Weights of a small transformer language model.
Architecture: LayerNorm before each block, learned and rotary positions, untied embeddings, attention and MLP in parallel.
Each number is 128 + 24 x the weight over its row's rms, rounded and kept within 0 to 255. Layers, rows and columns count from 0. Numbers have three digits each. The size before them is the row's rms in percent of the matrix's.

# down: layer 8 MLP down (transposed), 1024x256, rms 0.124, rows 533-632, columns 192-255
# up: layer 8 MLP up, 1024x256, rms 0.135, rows 534-633, columns 192-255
down533 079:149127119155161094097103120137173143129138115140129095128060122152085117118104105123129154112137143178109144097108140143118120126103113133136137167109135116120076115126110119151114148104132135
up534 104:156076165124171138138107132076125137195116161181096086104112112109138133132149139117155144129146130162112167142151122114107138140134107065148112105125137142129166082095120108130170086109133153
down534 101:116128124114137132113160176103169108117137123154148146080171127144099117144107108102146088117108161104119105150109078176124148085109090120128160154129102106074135111143115089104133148110156125
up535 090:120118089162121134156156163099098117111115156152110099109120121121146145129169089115083138138116137105136139107104134138119161117135118093105120052117128091092114129110120150160166101170073151
down535 084:102107117121112103116099140171160147134131095122151102141125147165143112120098150099154131115139155150153151190114097121148129117087129152160087183110074149143141126129095147137105130087162103
up536 105:138145156134134106159106120129134156119113057089137135170123145157121106179150115162151165143175137155106115100138160123191142160161148159107125150118103145136131133089106114173138131136104111
down536 102:151170148127134151116105118135125170123111124151135110145117118130118114101147129125092161152143098148162067128135124141161137141112162095173123131132110136146127115142129084131139061185087164
up537 102:099160202186153139104124140136140121112135142129092166158144126116119114147131140152070124127169189099131163138130128135115113127112124144119120121102144148148115170149139113123143139118110132
down537 100:186121136096123168141118132109125179155116139127124171136185117103117111090118122117114179130150150096105099143160142108135162132111125153128168150113150152135100152143121111141127115125128108
up538 089:113127171124173151118177139164044114147116128102125122142120121134087140149123162136122100139127130179141110174148145113149144129155130136115127122152143115123109149135184110146157118123125120
down538 096:171150071120131175145105171134141124106124112092195179166129142137102160099130108123112159122132123132116156075113102157126102117133116134123147117078075123145120143162117080113085151130116166
up539 106:054196122117167093131092107136097164099130119164102144146134101152145113109089140152156111078111140179116162136137089132147139140082123092115172143123113093118128138099104146148127158103126109
down539 100:116119117113133095102141135081114121103121135100111120179095111101144150128160135127120136151096101120151131111149155111152105145116147140110140084110131124099166136112136155129128126108113162
up540 105:156088127153107123092132150133145136159121159118102100143165117148136112138154136121092116133088121139199136171128099130151150094108106120144214136157126134109106134118144086092118125169131112
down540 109:133121107128123093110135089181138113164121154111126070129179156064107123156134104153110128171114101122139095113171109148137169137080171136124130119174103119093150130133131159125156095124093137
up541 095:162111121076192112126124140128119118092149144150174118171135151112168176116145145090110137140138064110117117084121079163134135125109130145140142130128097083164113103121105101133124102112175115
down541 095:122128122167114076124108180136119103097132112090112143121176089152093086124092073125124153115136134098084114139117127099121093139141116114117109121151129147144102096111171175122119105105087147
up542 101:165151167148112191088135111130113111111117118139147121122133114198135114127143161147139165104149106123134111128152113158123134096143134133153132134107147086153103128102115124143121123128085135
down542 098:114101147119167124151120143151169087154138116133166121168076141143099133105157100156134182149153163087114142170126186116108152095118148111131134115089093102094149135136159143102155121140141129
up543 103:127113132134173128145115085158142116143122156163183112151147101109111140133142150182138093130084130145132147150113142146190146080123123064150101107148115126136142156124155103120120109115068134
down543 103:110141119137138103096135142128099105165124122123144086154159105106123073108147137111067142086142157096149112132099169100168128147106170148147166168115147142122093117117128125080152107132150155
up544 103:115090123125102125135120127172153094131147158082121099111087162108131091194089184134154131096115108180151147142116122137080148115127137101094126143137120160125106092150121136121136126143107093
down544 096:122103150086142075178197089156121123133106146140161149113094152103131161124155095134124145148161154116134150137127066133097143086120120133129139137099107153170095086148128163133086137134136129
up545 102:175109154096130096096140149142062156191145111137126117120156150099143136121151133107109090124104124119112103144109071136138150101119113128134142120104128071128126133144131135157137151131140127
down545 102:138195133117134109117159111156119158114127113129099115101141114149129148083093124122143129124120089142097142210130108162140096109157112146087146170151106141113134152180132163155113140151102132
up546 109:135104113157132132099158154126133115111107133121162164088118140107171145107108154120126133106110168161121089132151079139123114104101153104077124134169096159166107126140114117168146112125140068
down546 115:108126155129143136144107133120173101116126120067089138127165194195150117166142137110146139125137170203121133113156124157100144128087107100120144168157083168121088102078136122119127152157138103
up547 102:134093155144127088159139125137115150181146150139133115139106142113128083113139131152167120137079088145126128124125079121147121115126115084158091147120152162087122099137131116152127156139153137
down547 105:123142151142177065127106143123130144169113103117120128116132188181096138132085075134112133128100106064079104115118165144070124135089135124121134120127109119113129128133142130148138118076127128
up548 110:125085090103094102126138143153140133134149145174109149093138143192129143145132109074123179140130105160132143159129141113145127130137166105171155131094142162120131108141110104125164107137167155
down548 109:152130124109119153193108159141095111143110098152149146101128154113159107109139117116127119161156101116120100136190127165145137114120141179131164156093121109124165120109106134147087113171136135
up549 106:137164122125113124142089113181125150152141131129111139123119210149178094135141146107132161122115138140081104131126050140125120088109135134125139091117114110144139122092118086091144158132134055
down549 107:146131126137172124087142102147134144129150124135117101101148132103125122145148142148156087140112132136148116140121092100149101123137128141090133134137140128103131159103072147171113158131100124
up550 101:146124138128173125129138121085140113131128149152114075126139146146124113128106100106120124112100170108163195144160149163119095116137100107138109132107171086120130130157098144121158116140091120
down550 101:090160146121158170121136086132156123113121126121085095133097114127132138113124142148121147115142136117112127070117127116140190113109094143131132090158079147098145117117113105139128133127121130
up551 102:119136130123114154108121135155127145139123113134164144103070097091107148133146151125165148142131109196099141131117114128120125108132123109112121154108140139125082114116127136144109099149087099
down551 108:100117159108124109140131096157165118130164179115139148122124189174160166129110094143132133136148152103122159116170106169140126167103124127136135128129138150121127129115122139130154127117062111
up552 094:103110161121154155120103104097123113157127106103086134092155098114160131152154133126119094118132147126151114146143113173082132149125121083122125111130134146155153180153124090165118153130127148
down552 097:127114106094096113095142111142141146132141103151133118177122126169109161126122110163151138156154099131126124098120148098178105100163125131130131123123100132123084107098104148137132104159132126
up553 101:168128107168133069170141137122127137129124138103116118149101080147157105089138108165152140094128115116103147138146155115078148101118120120149143159096079119163113143151123160134083132119138115
down553 100:143122101077130101121129116108124128098147121130104117122092157109172149150159129141119148127142124147127146144108121097123105152154141125119088141116159074104105123132103111115124156159089127
up554 087:139108090133141112138100131107133178122103151131129170129118115137087136135149169130138076149138145115126086132176116134111195130117128120114121162113142116149130137123148103115150098114164143
down554 089:136169117151137164097149141155107137117127133103143125134148166075119084147110141118085116146141123106099171143109142127159141152118113136118114142147127091106137144109099153148118146129130142
up555 096:087143136136118149130072119164126132096129129150130161096079151145126114132159123155125092084145104128166146131115126125119194119157120127084155138140142074130115152164119135145115086091138135
down555 103:148138122144148150106171121114143155190160160137137141131119137140139096079159158139172119103120118186159153098090170119112122123153126120161122110144130152138072123104149171118122134097165146
up556 100:150111097154111126117116138067172107106121150165156125102125131157098111111148128109113105079149139096152122178135095151123153126098148125100127134103142158101142147121175103123149123130123136
down556 092:101145098126132111152116141163122149139107151086155096130100139119174137134105109123183167152113163078147134132150071128139099149135144181150118083152130137111159118123117129110140085164144105
up557 104:132120124173110166129111108099128125149143125128159142142126136091102160114130133099125105144122124118102142139131148100165090132101147106106108093105097148108131154165106071111133175153123100
down557 101:150127142147179093132089101112110146126175099152121103119094136128165125136137138089148157122095114155132150188164143107153088161156118109143131116133158121109111141120137116143110113141169163
up558 106:125103112138093141129106108145147119105144083132149122156099123090115140116154108069111126078158124124107125098138152105109118119136083147133177078166136125117120141158105096119183135154106140
down558 107:062149124116181126127128112124139125143136113110112143112145111125110142105148112108145091141113183154183101102115105130134075126164089148134101120123166122110103115123158153146138135141095105
up559 107:137119107113169168107118092130113163123141079093165126131147131177164151138123113128166127116126154110127128108130122147130138151140117112137162141112135121149132126125161075094120116081112110
down559 116:139146148140134138112105126123098165105103152129148124148165158117095098103151116104083134152173155128140139184105127112121118144110139148146084170120139113155107082128081124120087144133118139
up560 100:168167102127118121150129114127161097094139108158128128159117118136089090166107148080135120103078104119148103120153120137124097128127154105095101124119164165120137163104142131118117114130110132
down560 101:138132085115121094117143185146131105094116129135153109154133176112110124161140115087159155167109142107130126131148121183095077118060107123128157101155155160159104099122084119124131087135122073
up561 088:123114119141098152129124135077106143129121150173156134159180141130149090149124127126162125113096161129110120160132169154114091120129131153133134168127108152122150088118108141091143123167124129
down561 088:145130131114142117097091106151155092115112112145119105103114099120118173104124131106117138118149119132161099099098121140135160098114147085137132075119144135137145158144141109094120153081132107
up562 101:126139144130147099118119162138141101096133128116169112074141099110125141157126144137101110140136152142144118146139136144128149106155150097123099140154097100128132041151182120095133146185089088
down562 100:100122159104115163130146143126102138127127157111127123146123119106138129103141106122173100111159122109170114137148185156122095144097148137129171093130146141100115102175092085141161119122110151
up563 103:120087122157126161115162119104132065154060116106114191120139101080109154115128117138149114117150175135129149098153114135096129116105127095110100135157121122170136092103133149119153100090118124
down563 101:145089107098139138115121157112129145139135144148132164098154127119144121092117151148133153135117155163111132137128145130119138142156150096123150153196093119099105134136168137131133128152133121
up564 101:123133135147155129115154098096114148111109109089157154111133083142110096097125133120119123107129089152165162136115129171069109138109131105112144099141123079148135149177169140107159126119146099
down564 102:082187109105146147132106129142112156118142136124129146120155113130115177149103134106141155156129110210096168139139110159167112088125108169109116098127127139152123126117160113179135156168180117
up565 102:123103178135124070166140115127140134118125181136123154141157127124169150152141123122140108111171118101160133167133160136119140160120122115140123148130163105125116148114130138097142101106129121
down565 104:110127100153174149050128164126121167152127132125109144131113142135134095100134099148123175119161121106098109111130131157120191149124159149115113157177108115147121162085146106169115144133145176
up566 103:121152178121128142129153128126129125122152084157135190128133148118099098156174152119115167102142138131123144101095113143176135151155120105158111139101119113160120169128162122098149104120133132
down566 103:159151134130207106092121085126140108154159133125103115116111137126078122133102122157126121084145127172133117119125094129119113137148152096139133097133117126119127108123134095133131147118098120
up567 097:109141073129094135144164104156133116117145157157108127125159161151097149158119130095122113034144145141125142122131094137137140112182109157149145146139168128117123141141165131133146144128149100
down567 096:132107153160177151105148148114128154122118115092138126177136096112127142144099143107166170144130173153127095109160145144117124159116156135142072115128094134136158109079115110132188130071125148
up568 108:078130141129169146129129134096125088139146135169167153125087119127114157119178139134192130157119104144138123155158149120103106096096166121102165126127162132148086127136145160135067168139105158
down568 116:149111143101105117104140129112100108129127184181157119122148127131145116122112102118101122142129143116131162126090093107125105095116120110088126106159125150091133119098126107120058151138094137
up569 101:140179079121172130138133146112085120123162115144129167063103156097117111089085198117132125117127143129093130146151086140103148125135121142144169156138129093193155109123146130126156093121110129
down569 108:139129100096140137137139181085169123100098170126109104130142141087111146094128130056123096125129089132124118129100157168163114120094148149128126128141139149133124088130033129173141128129112166
up570 108:092104157164125119143181118151119137120135132177146085148115121120122150122108106134154137164083130133089121117126156116149148152115099142096140119087150200173118134136145130143130131122085132
down570 104:108140133124137145120121135113125140182124097151123182122114153120116089110110087128131106113127140131100091110073117165130120084107124169126097135129136084110139112140140139132108090121105105
up571 105:147093142147131108082128163186114161153097101108135146152081129130138060129150092189153107129103127120149171089154139112092138096124097102126137114104122104095128115160152161101148109055127078
down571 106:132130146141134114165136150176084140159152111173098121114136118108142134125135102144129105150152127187117120083120136173144104129121083141113119135104178120130150102088133104148124157135090121
up572 103:136133116123159132150109160100148132130095083188110085166080063177142159120141135107124131107116111164134092104173106146103105138151079109145135106106137155172124114128191124102097168144149145
down572 097:123151156086138132111113118133114107133147155128111159116145130123158140174128107128127093092139119124139104139125096114112108108195094087114142150145171135138151097133136190182158084106116145
up573 104:147138122086094152161152159076107161128107166085146099153093188157149140136157104157127119093146149105131130154143142127166122119137094116128136114144171109144142118139127130133153150112120147
down573 102:105093140130124078108112146124089133115144122156131107096153100107153085143140134121174104148093112142125125078145083158135141122153136147151092129133088164147135110085112114103111112176154169
up574 103:145130091144128125152124120153167130132110124163100107131111149061125120132130113107144128142147153145162093133139105145136096129167138109104139158164110153151117139132105084112141127152105147
down574 104:105150096152129147160129136107139129169105166154122149106124122117082124142117123102105119095112060143095108154107127125087147135131113118083130143095172122137111123152131148116127124126176146
up575 095:105127117137140131128161156168154194086175133123124146154132087123137172136154087144085111119160143183100145115147141138127124160124164119147112171110168133148129111097150145194094141101156104
down575 096:128139113132150132116141118095167083113142124127109096081143133123162136121149119163124125132110111097127152133145129061121124067118101109084178130135121136118115107122165129131121133116154115
up576 101:099133112149080114143142132126129121129149134134160096143121190130123137128117131130140099133124145139106139100118151088167119115144116126128108135113089118107133106090082113113144189080132120
down576 095:149079117119098119124131116142151136106128144140134127101149173101110134115135115144143138137127102146126088106134148142120101107144100119084122166105125134117125149144107142154131118142117123
up577 103:099112097109136152104170116143134088107133124153150131129108085146127188112105129140133143141101136177116170121164148134151121140113069093126120145082079132113141164125098185121120094120115120
down577 099:121141112118156174128144157116162109096128126122082124116161121136117120113095080104100092136147114138087146136127082148165134147123137142122122111118108160131112128137137132139149138142104141
up578 099:131160117137140120073137133096125159144125160146112131156121152138144131140137112152153112106132153120142122135166157168137115139137106145065145140130115107123130116089101105118102119163116128
down578 095:115122163110103129148126145142124127131129133132158154111102128144154130094185095136088148124099105115090073103122156129133176182165121138116142116142171156129139102137101155121117164076143136
up579 102:079102131152127143149129144136120094132175138083106114129112143124121135097138119116146099156149067179135120113149162139101140135107140141151151139086094108110102077096130140158126108095087113
down579 100:111105101103096145130147121119163113131133115105109160138142149123101134076120114097147160119106140147090129133123149154117171130104170123061116142170141098116147116098106115117123119147107120
up580 077:135108100096082119120113153155092146158139171138110132099129148129149116128136087136125133183125132111084187165131123154154127114109151071129139075134144094143121148143140144153141140134108150
down580 076:122109170145133135133106127115111127152164090161139131129090110128129132126128155146184146109140141145099163073129128095104118122137102147114110132136093154125107140078167174125122113136155141
up581 102:133154120120133093136119172124161161125099169095138149176151146097074146105180164118134154147108143090119119131101130136108086123116175120084138147091142124182115138153148123127125098130092193
down581 098:092093137079108120140170112135149158139164103113090114109093156164157145081122134074108140133129110116130099113165110119139134157147103093169071106144137148147120145149133154141115161162109133
up582 094:175109152105146128143146152166100119150124076104103128168089115121122085100203128174090123108124132085107112125141100136137112133129129168100135136158135115105121169139168147115189146123117129
down582 091:120080142155119125101060138116156136113119137135151101117141121138156135149137155147139135141148155155178136141095143144123124122119141117161104124119139151154129101121097088101117149105115128
up583 110:123091115171137086095104145149152154118098167142117187155114141113146141137124158108137167165132147148122109109152125145149121158120160083077125099099096123169099119145158146146107138124132117
down583 111:096113123161146127117104156133136132160124126089111125150157124107156106161107136105117120121166120088099130123096124127118134119124072114090169096087122114151106128128111123120150144117139120
up584 106:070096176116144160124109163083126149113146107074138112104136148141145153165122082104136141103159145077169146115118086133146100141150085120130145134146126158143178114154111099082095116128143126
down584 105:095109143110090122093091176108112132174120143093129169113110168129167101120113148149083095094125094120098145122141165119176128129121147155118128129086110109134134146136102171161101159106134108
up585 100:102176145153110118114130128109098146170124106113129121112112129093109106119102086126119131129132166081155152157085100129089154126124129162125126130113161091130135157107124112171154125103137118
down585 101:130119127119133119138072119111145134123160133095165130144128103129129135143099127094120091114142118110153136133184120126155122118130074130123161129123149128146069140116125133186119136107117099
up586 103:143183166132117108125120078135102148124132119150162105122098118117102096163132143124146148105169101138147162094135106104141138128129122096106127165152130105124115141150143139140136145088144068
down586 110:120119087148091134131165099103144103105117116118124129064114148097115065133119124104151133159107128155162130065113089138146124129151131117142097124131123103118124110160156130094136129099166181
up587 093:091129099132148119118091141088153123146075148066128131105160121098075085172180099153128145072117150116134097127150087154154122123141130146126098133107099115123132193115104141097127158144166117
down587 089:111109158161132124082122098143106096142159077146096137159110159151169125133127108119103136137132143157124115191121152145126116127174124162102109092106106099162166123138108134165076131127135144
up588 095:161145134135139090114132135108168151183158154074109119140128153139084138129141138167183080157165117158133119133147138121124129118134149151111116117118143138150122116109136130098148187103142173
down588 099:094125110120135117082139125197112100092122114166113086137139151112107101149111145092160143144099094127152160098084106139144147122108133110134113166135157132189161121157122157122136080171084101
up589 110:102145140113137108177094115155168139138166171103139155124138115106175143107163167104173131118154139159144127117136111132137150117122150130152167107143132096136156118093076125105149106119145165
down589 110:105125149182095156124126146112136169164137166110147117113159147150125093126166064127114073130167128132177104167108103103144129087131088122145174154102120115112133130116114121136132136107141161
up590 100:113121094138084138167116151131102131129133134090124134087065114112084125139166145114104115111110136125103130122126124156112178175135163153100131110105132113130125110138151151132125099132134128
down590 095:154101145122149121112160124140159191096169155146129136101171156121112100119096133112130122183124096181103150145122126150132105101119114134177142098091165129115091129142136149142115141130121139
up591 088:101116115094155108120105155109152141145101107130125157154126118144089166142151131142176065157152099141123104138112157133166140143094129135104135114151127105132164123077055131112106146090183135
down591 089:151117128180118102101112151166120112137137127142114095119144104116185115106126119102133164073133123118144173105124101142089166138147106138159143173106095109138097136126162126094142103134094130
up592 097:101106128131128129122131136134142116111114116157097163173105117131161151102111111159113121164105147146062156115129119128092124119157173138115159106110110167098141144147134096116142141148136122
down592 090:088154127137133145116082116102135134151168116074113116070143155141100147152145132113093169133090120103119116159100095090119120138086110078082098157114106069127118131094136140118142131111102099
up593 097:114126130147179143156146107060119067091147128154121137193112137133093132112107118139143112134138115129136160152114112103119116130133139118136093118135079173153119087127138144170105149118115132
down593 094:130150149152127128063119099093075126106199132139148167133147122181154122104161111113128137145157114123140113104077131144136117199136115137116127103177116100115167118141135132138133146127132128
up594 079:119101147135109108129188138099124182141127137123112124144135143114150098162163129139191127149135147116141113128124167175124096092092126145155113102127097076115166130104192129132108172105150124
down594 086:157134110119132130096124162158135124144156098141101108131122116134143147143102089101134115085181107163155128108137120118113142124146157129155100157132168133151126088084100165103103087129126107
up595 130:116132132090107077120111113140093084154104112124140122176066159126147142139097150143140139115139098130099147174154129143131107120119112087157111132154138125158114156170132147134183116132114099
down595 150:102134093124155115116129103136124129171101200138105141138155138126119171129125132128113096153125146115128118097122116183142157098123156162112143136143155129155144130114124130144145140112116125
up596 098:089200094115175085171137116100115098134157096135086094141132132102107130107104138127153154129132135119146133165140100101157148130151137119071133134149181085120137126176124114086137132145125118
down596 099:121086130129094160129147102139155100111120093169157127114158186135130092126187110118151126141140084174160117115137117181114144130094117112177116083112100113069123089136132158161112117115164108
up597 104:140144101103130131142142118136118144122143132144116104094154132131141141113153099121119162152130182124132107097120137167126109129160092138122128164074145115152133132128168166121163109149151182
down597 113:115121133139121117128111148118125146159147066129115117122106116131121136192110097135103154142084124109092105056138093130139154106105120130144115122114143186143135126118118155182153116142143103
up598 099:104165145129119116156153120152122163132136124152173055154173176083134118141162125087106178134121080085131142152129101130142085134105125132153127124153112101131134131153132089129153074096143107
down598 103:161148138124131143134110098134114135107132096127133166155152132122136098102110142125143161159106074108127156083116070094104122167093140144139146138106087106139114121118082179134118111131164157
up599 103:139075091142136052144134103144131148124111114081134103141154110125120134145171108107135139114101158159088100126076098175118127107097123132135129125107108144160145134149190113099151141140131101
down599 104:162077143076124115092098103163121123145158104125163116115123104124121159127137134096136132106068146093112123148100075110068104149133134114159128148166171130097143122088140136148126135084097118
up600 103:130132096128152139157083118111137166157104135062105142155114115095147114155123151132128118157135097138137134129150153133112107131143115136135131125144127107131133171163152125074133112114130133
down600 103:178117161137160127176121142142103166137145090143110168120102128109156102133147153157152125143119094110168182142141078134086170098129082113124142106151124142084111145129090127105138131121158126
up601 096:095157110077125129093122150163119149041100110153157119134123109163144130179182106128160077134117138107153135126131119128098153142119131126128124142166137098158114131122164126114140140146113105
down601 100:111113141115149098114126155134145145128144125143131132141097142105086131090095149136118155116136129100131113118151106107105126121072111094103147119111185122094125138151130119114100102122078129
up602 096:108136098112099125157104078092114109126126130133137124101081156140178157102117123135122095158145143081146141113150132126139090160170116150155146122132072155098133152129110167154119108132138115
down602 093:108117128134100105115144157150141175136122122134116170102141087113058128182147133117143169124149092141064098123118138127135135111139092097141081133140086098150133117138126128097108154137146146
up603 094:144151175126104097130105129148164149165115099122105120114159111130132122104128138127147134141128101185105145113143119108103118132132174103154140099143127120113165146130148134134123179089136147
down603 098:144139170161128129123161136118138143135129134069109155128111132098142130111124153115117140138070114157107115180130102124155131132154141127146144128104136155190105097100107119135126114167085115
up604 094:119111135134117142108120103087182103151106165117110111161136110109128144118125093143163145159117151089118170146155133178132124127155126098176145130106080088086108149146115181174137145140144097
down604 093:153168147117121094109164096162108138117167101109154150102123139141122107151130178132110107131153091133134103114109110122140173117102139145127134112090158167100106137093114093148159120167079186
up605 103:154118148136136126163122134135123165128180139125137103155099141125161106104082118114133126133128153086168098137160144086114148146106101127161084155128125129177134118169131124130130099127120143
down605 100:138114137161116160117155143105141145110132116125118161105142111113083111097157157111150114111107098157113104110126159134109117138050124114137132149134145100134132121141096166128153134131164119
up606 105:116093133101124161161131079100114071100099090111123144133108114137093095112098172111119139114142124111104157122126134104140152120127131085131161140141163103168155161120104124152147129111141150
down606 105:152129114172161114171138148117139146138177115104090150084071156129134149130061088116123113136168141111111123108118132115135108109156152132129087108133136114100153131117123117151100151189113147
up607 093:168136089144146149130105106180157101110132103143115117134106094096176128164128129130143161148111108099141136123094151124163117148170159148123122128118121119106101161192087127152115186187123131
down607 097:155149129127162117115141091117122129175136107125099118137129164138102097113127114163130106141142151168135147113160158127119148106108102107176128109127175136130113128051151105134141137133126129
up608 097:150132128131145103131116169126133093152140123103164142174153129134107114138091142155136125107145108138117139121122088141138120121110098096144120153170102111104129110122105103139078132107153142
down608 092:097099122149153129134125080101105143134139137077121135095134125158127082177112081115103075102078179152127165111112116127158088121085120136113119160102105126091097151148160152114149155098141104
up609 105:144083104091111129089154118146149115118114156116126172116132138156114102162144126130122123110144115119089131087126125117140142093138145122136138127111146136129126091131096096140163118095180089
down609 110:149103127107127168114089165137110126116104118160173126100104090103158144108111130147086166112127177122119196083122096169127151125070144122095158119120118129124125114174105109135118121097173174
up610 106:126100064134156126084106146120110122126136140136136128101103133138128148121117140120166143072096155127146139124138112125138124135102144124110139132144151121091138121096133140121152099112117120
down610 103:156131103144095130093149119148095110111176140141157143146147137161115160157149133121083141107107121128171119155141117093151097125151130146135109136091117147145066146092123121109125105139138139
up611 101:120150148091144130124138135151122121109166107119167088115134130147114150152137126126141119141121044091146161125094124108156129098135119080119156165124149152116185125113108153146128158144092133
down611 101:086064125138155167157123139126155119146137135158133200167183131170137102123088138119129142145122147126137104077134128149135133106104148112133143131108128159151142150101105124101126108121173102
up612 089:099151126181095125138125127124132112176101151138098132111127171098127130117109158129145141142171117102131152129149139104108098141166142109153163111139116160147110143178120128132096076106163195
down612 091:161103139156089092109138112108159132107165112146137055157132079100112132160122121134095151095148106153102090111152136135134188133104131100101113125142136105103112190104128134156155157141108148
up613 106:171117113163136124128119077109144134128130140106134117153153172114154087127129137112133129141096137145149176118124102130119114080220115119065133156128138138121113126140114153149117066081178167
down613 106:119169126131160162144110116125067130129124105150127145137179135165149132096138094151115160119142152191079156102092064156171115126122144130117087148131125128108112152133129116138164100144143141
up614 103:183116105172161114106118116126056113140144106137099124128087103117118120123132116162117115138111127137167173092124141139141148119117119120151106135126077136186159166180164128128100081106114188
down614 107:102124131166099097100147129112095159098100122124096193103131120109109089133135162138147112169134092161119133150127125110159160126098147143077095084112123150121112143151079167114115161141170107
up615 102:175142128141106111174124145137131124179180114140164098122125120101116092141166162116143144080111068151155102151129128108128138126152137139117110102166125078111123104122150132139108141139129158
down615 104:132088081152146162163088119088085094157120160115114162102138164159166132112137114165143124145090139111117138120120088135141150145106139166151139116101126152126112079137087111137121119121168108
up616 095:136088118100071091139139157117122098127147105106122135122130102137160156139091126140143138116147164147114116148135132145142158142126120139129111119170107122145129176162140135132143129113101166
down616 094:149153166143119112145098103109177158138120116132152120130136165127155101156109149116120160127115119099114141083102070124154107113166115138094156142141138089150139079106162125120091120105142129
up617 096:091117109124124124123143166162125122131122134150138135161133137137114148124172134123187122124137132154113105112137087129132145119087124127120129123129136158152127090078126124152150116141137125
down617 095:127105100158087116173123105083131089117123195138079169131144108174125139136151108134146129134121119149155112086114133127128135152109117177133092123108126143081070127127124117122124128083124134
up618 105:120107146132140150132125137101137129133118135165161140095133082090145092156148141151155167135123100092186101124132142129122148100144151101137144138120135088132123141144133080151121134137138118
down618 102:149121129161090102142114114101139143116077122135129125151172137132114131138134101130136108109170121112125127188139188128082157130138175138148130148166121112082103154121118123100130121138134132
up619 105:110126106124138131124133099092159148113131082087163110085121152110144117147152136085138142106159165086120111162100142117151108186103121110164155141133139082135147094120150121142114158121137141
down619 111:141119144136171117112113101152144130122116148188122142088148098111133161166144132097133150136108158134080122149147136167170102116143137118161193096156099106124136136134168131157102162125142120
up620 096:168116129171113113163093089121135119158138081135174138093108102136117114097137093145153131148120108133109141143152125149152111136128130064170100139140138121149067140143115097151094181131123157
down620 097:140141087145134131125154088146094127118135164098144125140153097127139107120100163123170185148137128154145107111135144095093142108128120134135157096156114110148121155087115123080095141147150120
up621 099:128156108151128146151121108133086125135103149151160172137113115157150119143128094152136139111113100143156110128142137094103116137104123121115138125116113160126139143120121143143163092131133081
down621 091:177117134101132117134131139112162182132161139157141145110137136062092125076122130136140108114173126101128168108152170155135153084118149126106109135136122124097201119162101181130135115126155099
up622 098:086076166119154128103133108142140144145154110136107139124146082126122115134103082127130126146083139098108172129097104144128110121099084136142138109113094145120162113112136112129154159149153146
down622 107:141129129107161109138081118107137145125119150162092102161139143142119099086113140117139158141173151153068113087117137126140140128152115144168111166162116101140147094130126184148147156131110174
up623 101:086113100137142089131132081128119131142148083114121126099116130138140110115129124125154112167088125176141102154124167104127159095132131144122157174113156115114145109137101144117154119118192102
down623 107:136135084125109118154112127123107141110100192134171128152178134111132148129112169146086146127107137087120092170101092135134164140118125120133095152132118172107175133095130137101170103148146159
up624 105:167128132193131148138160113156105130120139150115160121139120104134160089150108151141119112127134144124115080156148115130138086096139133137115128128135140079128131072118140101150083123122131153
down624 106:089124157180142110115111103123165101126099137126128123120119142159120127165143103136135122156182155142101141098131116150105114132113132098113179108099115111133120095128151088105100115161127152
up625 093:117122163147092152090172089126148131140195129128099158132119132156114125124130130129126102120146135117111117138148136137163110130147087135137097126083127065084111141106134147141119127136118093
down625 097:120149088087123149124132154144080109103149157153088117082194139151119136089138101149125133086115128152111125099097119097158129171181142119093096157137138147184134147140082106123150162077133140
up626 081:115054099138129157139102139132112153181109125126107162096136171134136092137130124118177112159093124103173107160119143139135109079145122122102119117126147139168140183161146105122119128121121111
down626 086:123160106098129062101164131109096106058145081156149117128147135139097106083104142140079130155155156148108156153121150121135114106116164101154143124119097131150098110104107143133128111107096150
up627 103:121128088125095138159138143117134162126092149142104143127120127148113132138124162114146151106095143107092112168098140135145158125136126116155146139111149134103147132157149113129131117132125130
down627 103:102090131152163094146133107124145115142158129071086138191129097117162151121182115139119097117108098113195135143149162130130139109155112147107150106131147119120105093166137163118140154121102158
up628 105:105134153118149135119109130123126165141111154101181142090159143133140150125104090124146151171137148109161158185142141087074140086123144087132114097133164150118143127118118096071157123126131117
down628 113:143173112153163157107125130153133112124136103105090143137117173082135089129138140133124107126128095066109141187118134135148107103109107108135129122125137117140116144128145121106167126125157117
up629 105:152158123139114108127137097114154132134113117162110137137150121169128124128151127144138131126129152146074150124130065082172141148132130159122121198136130151154128108152138085109154124099152102
down629 107:161141132127105141131145141125158101098131154122147142095155169094145128113090093089091139145147143174149165106109131140161129122161130152152101137157111140123186170079096149139090098131132104
up630 095:110132090158125132136104128131160113121103116156120101143151115118107069087142104112117113146089166127108152139108120147127151100133178109121120174127130094150133161109138163136108163122177071
down630 092:124121137146084119107102120165083168164131123138097109113091155118178155127167123153174118090105129113114133179085083115130129132123114170143112124138083121138159136100093114143157091122112150
up631 096:114148121120156110111087127107110141129161122159144158100095166135136137139111098137164097149119128131112126112137129149150123122096118126126118110137127155095141148127140121109142099125120130
down631 101:124139165078125120111153135112119137169138095087127135098142155167150132129078148165108114113160140170133114134122121125114132100113102115119146142115113083135097146064157171116106143128114147
up632 106:083148150147124092121130095104131120073115140116103107146103146116122135165116130115164102130157117149158173122125136144092113109148160110159150144100160142138127110110150107128092131146144150
down632 099:130107105117132116117135190127113096142122166151102149114181118149103117124142149136165150118127089138120152136150121153146097151152091194144088128157166131124132099138142123127141132097118168
up633 097:136147079115129114115119139127130134154060093123098115181140148149166116139155162166113158119112162142161115108141127120102100191123143138120114101144126144143131152108189127108135131134123122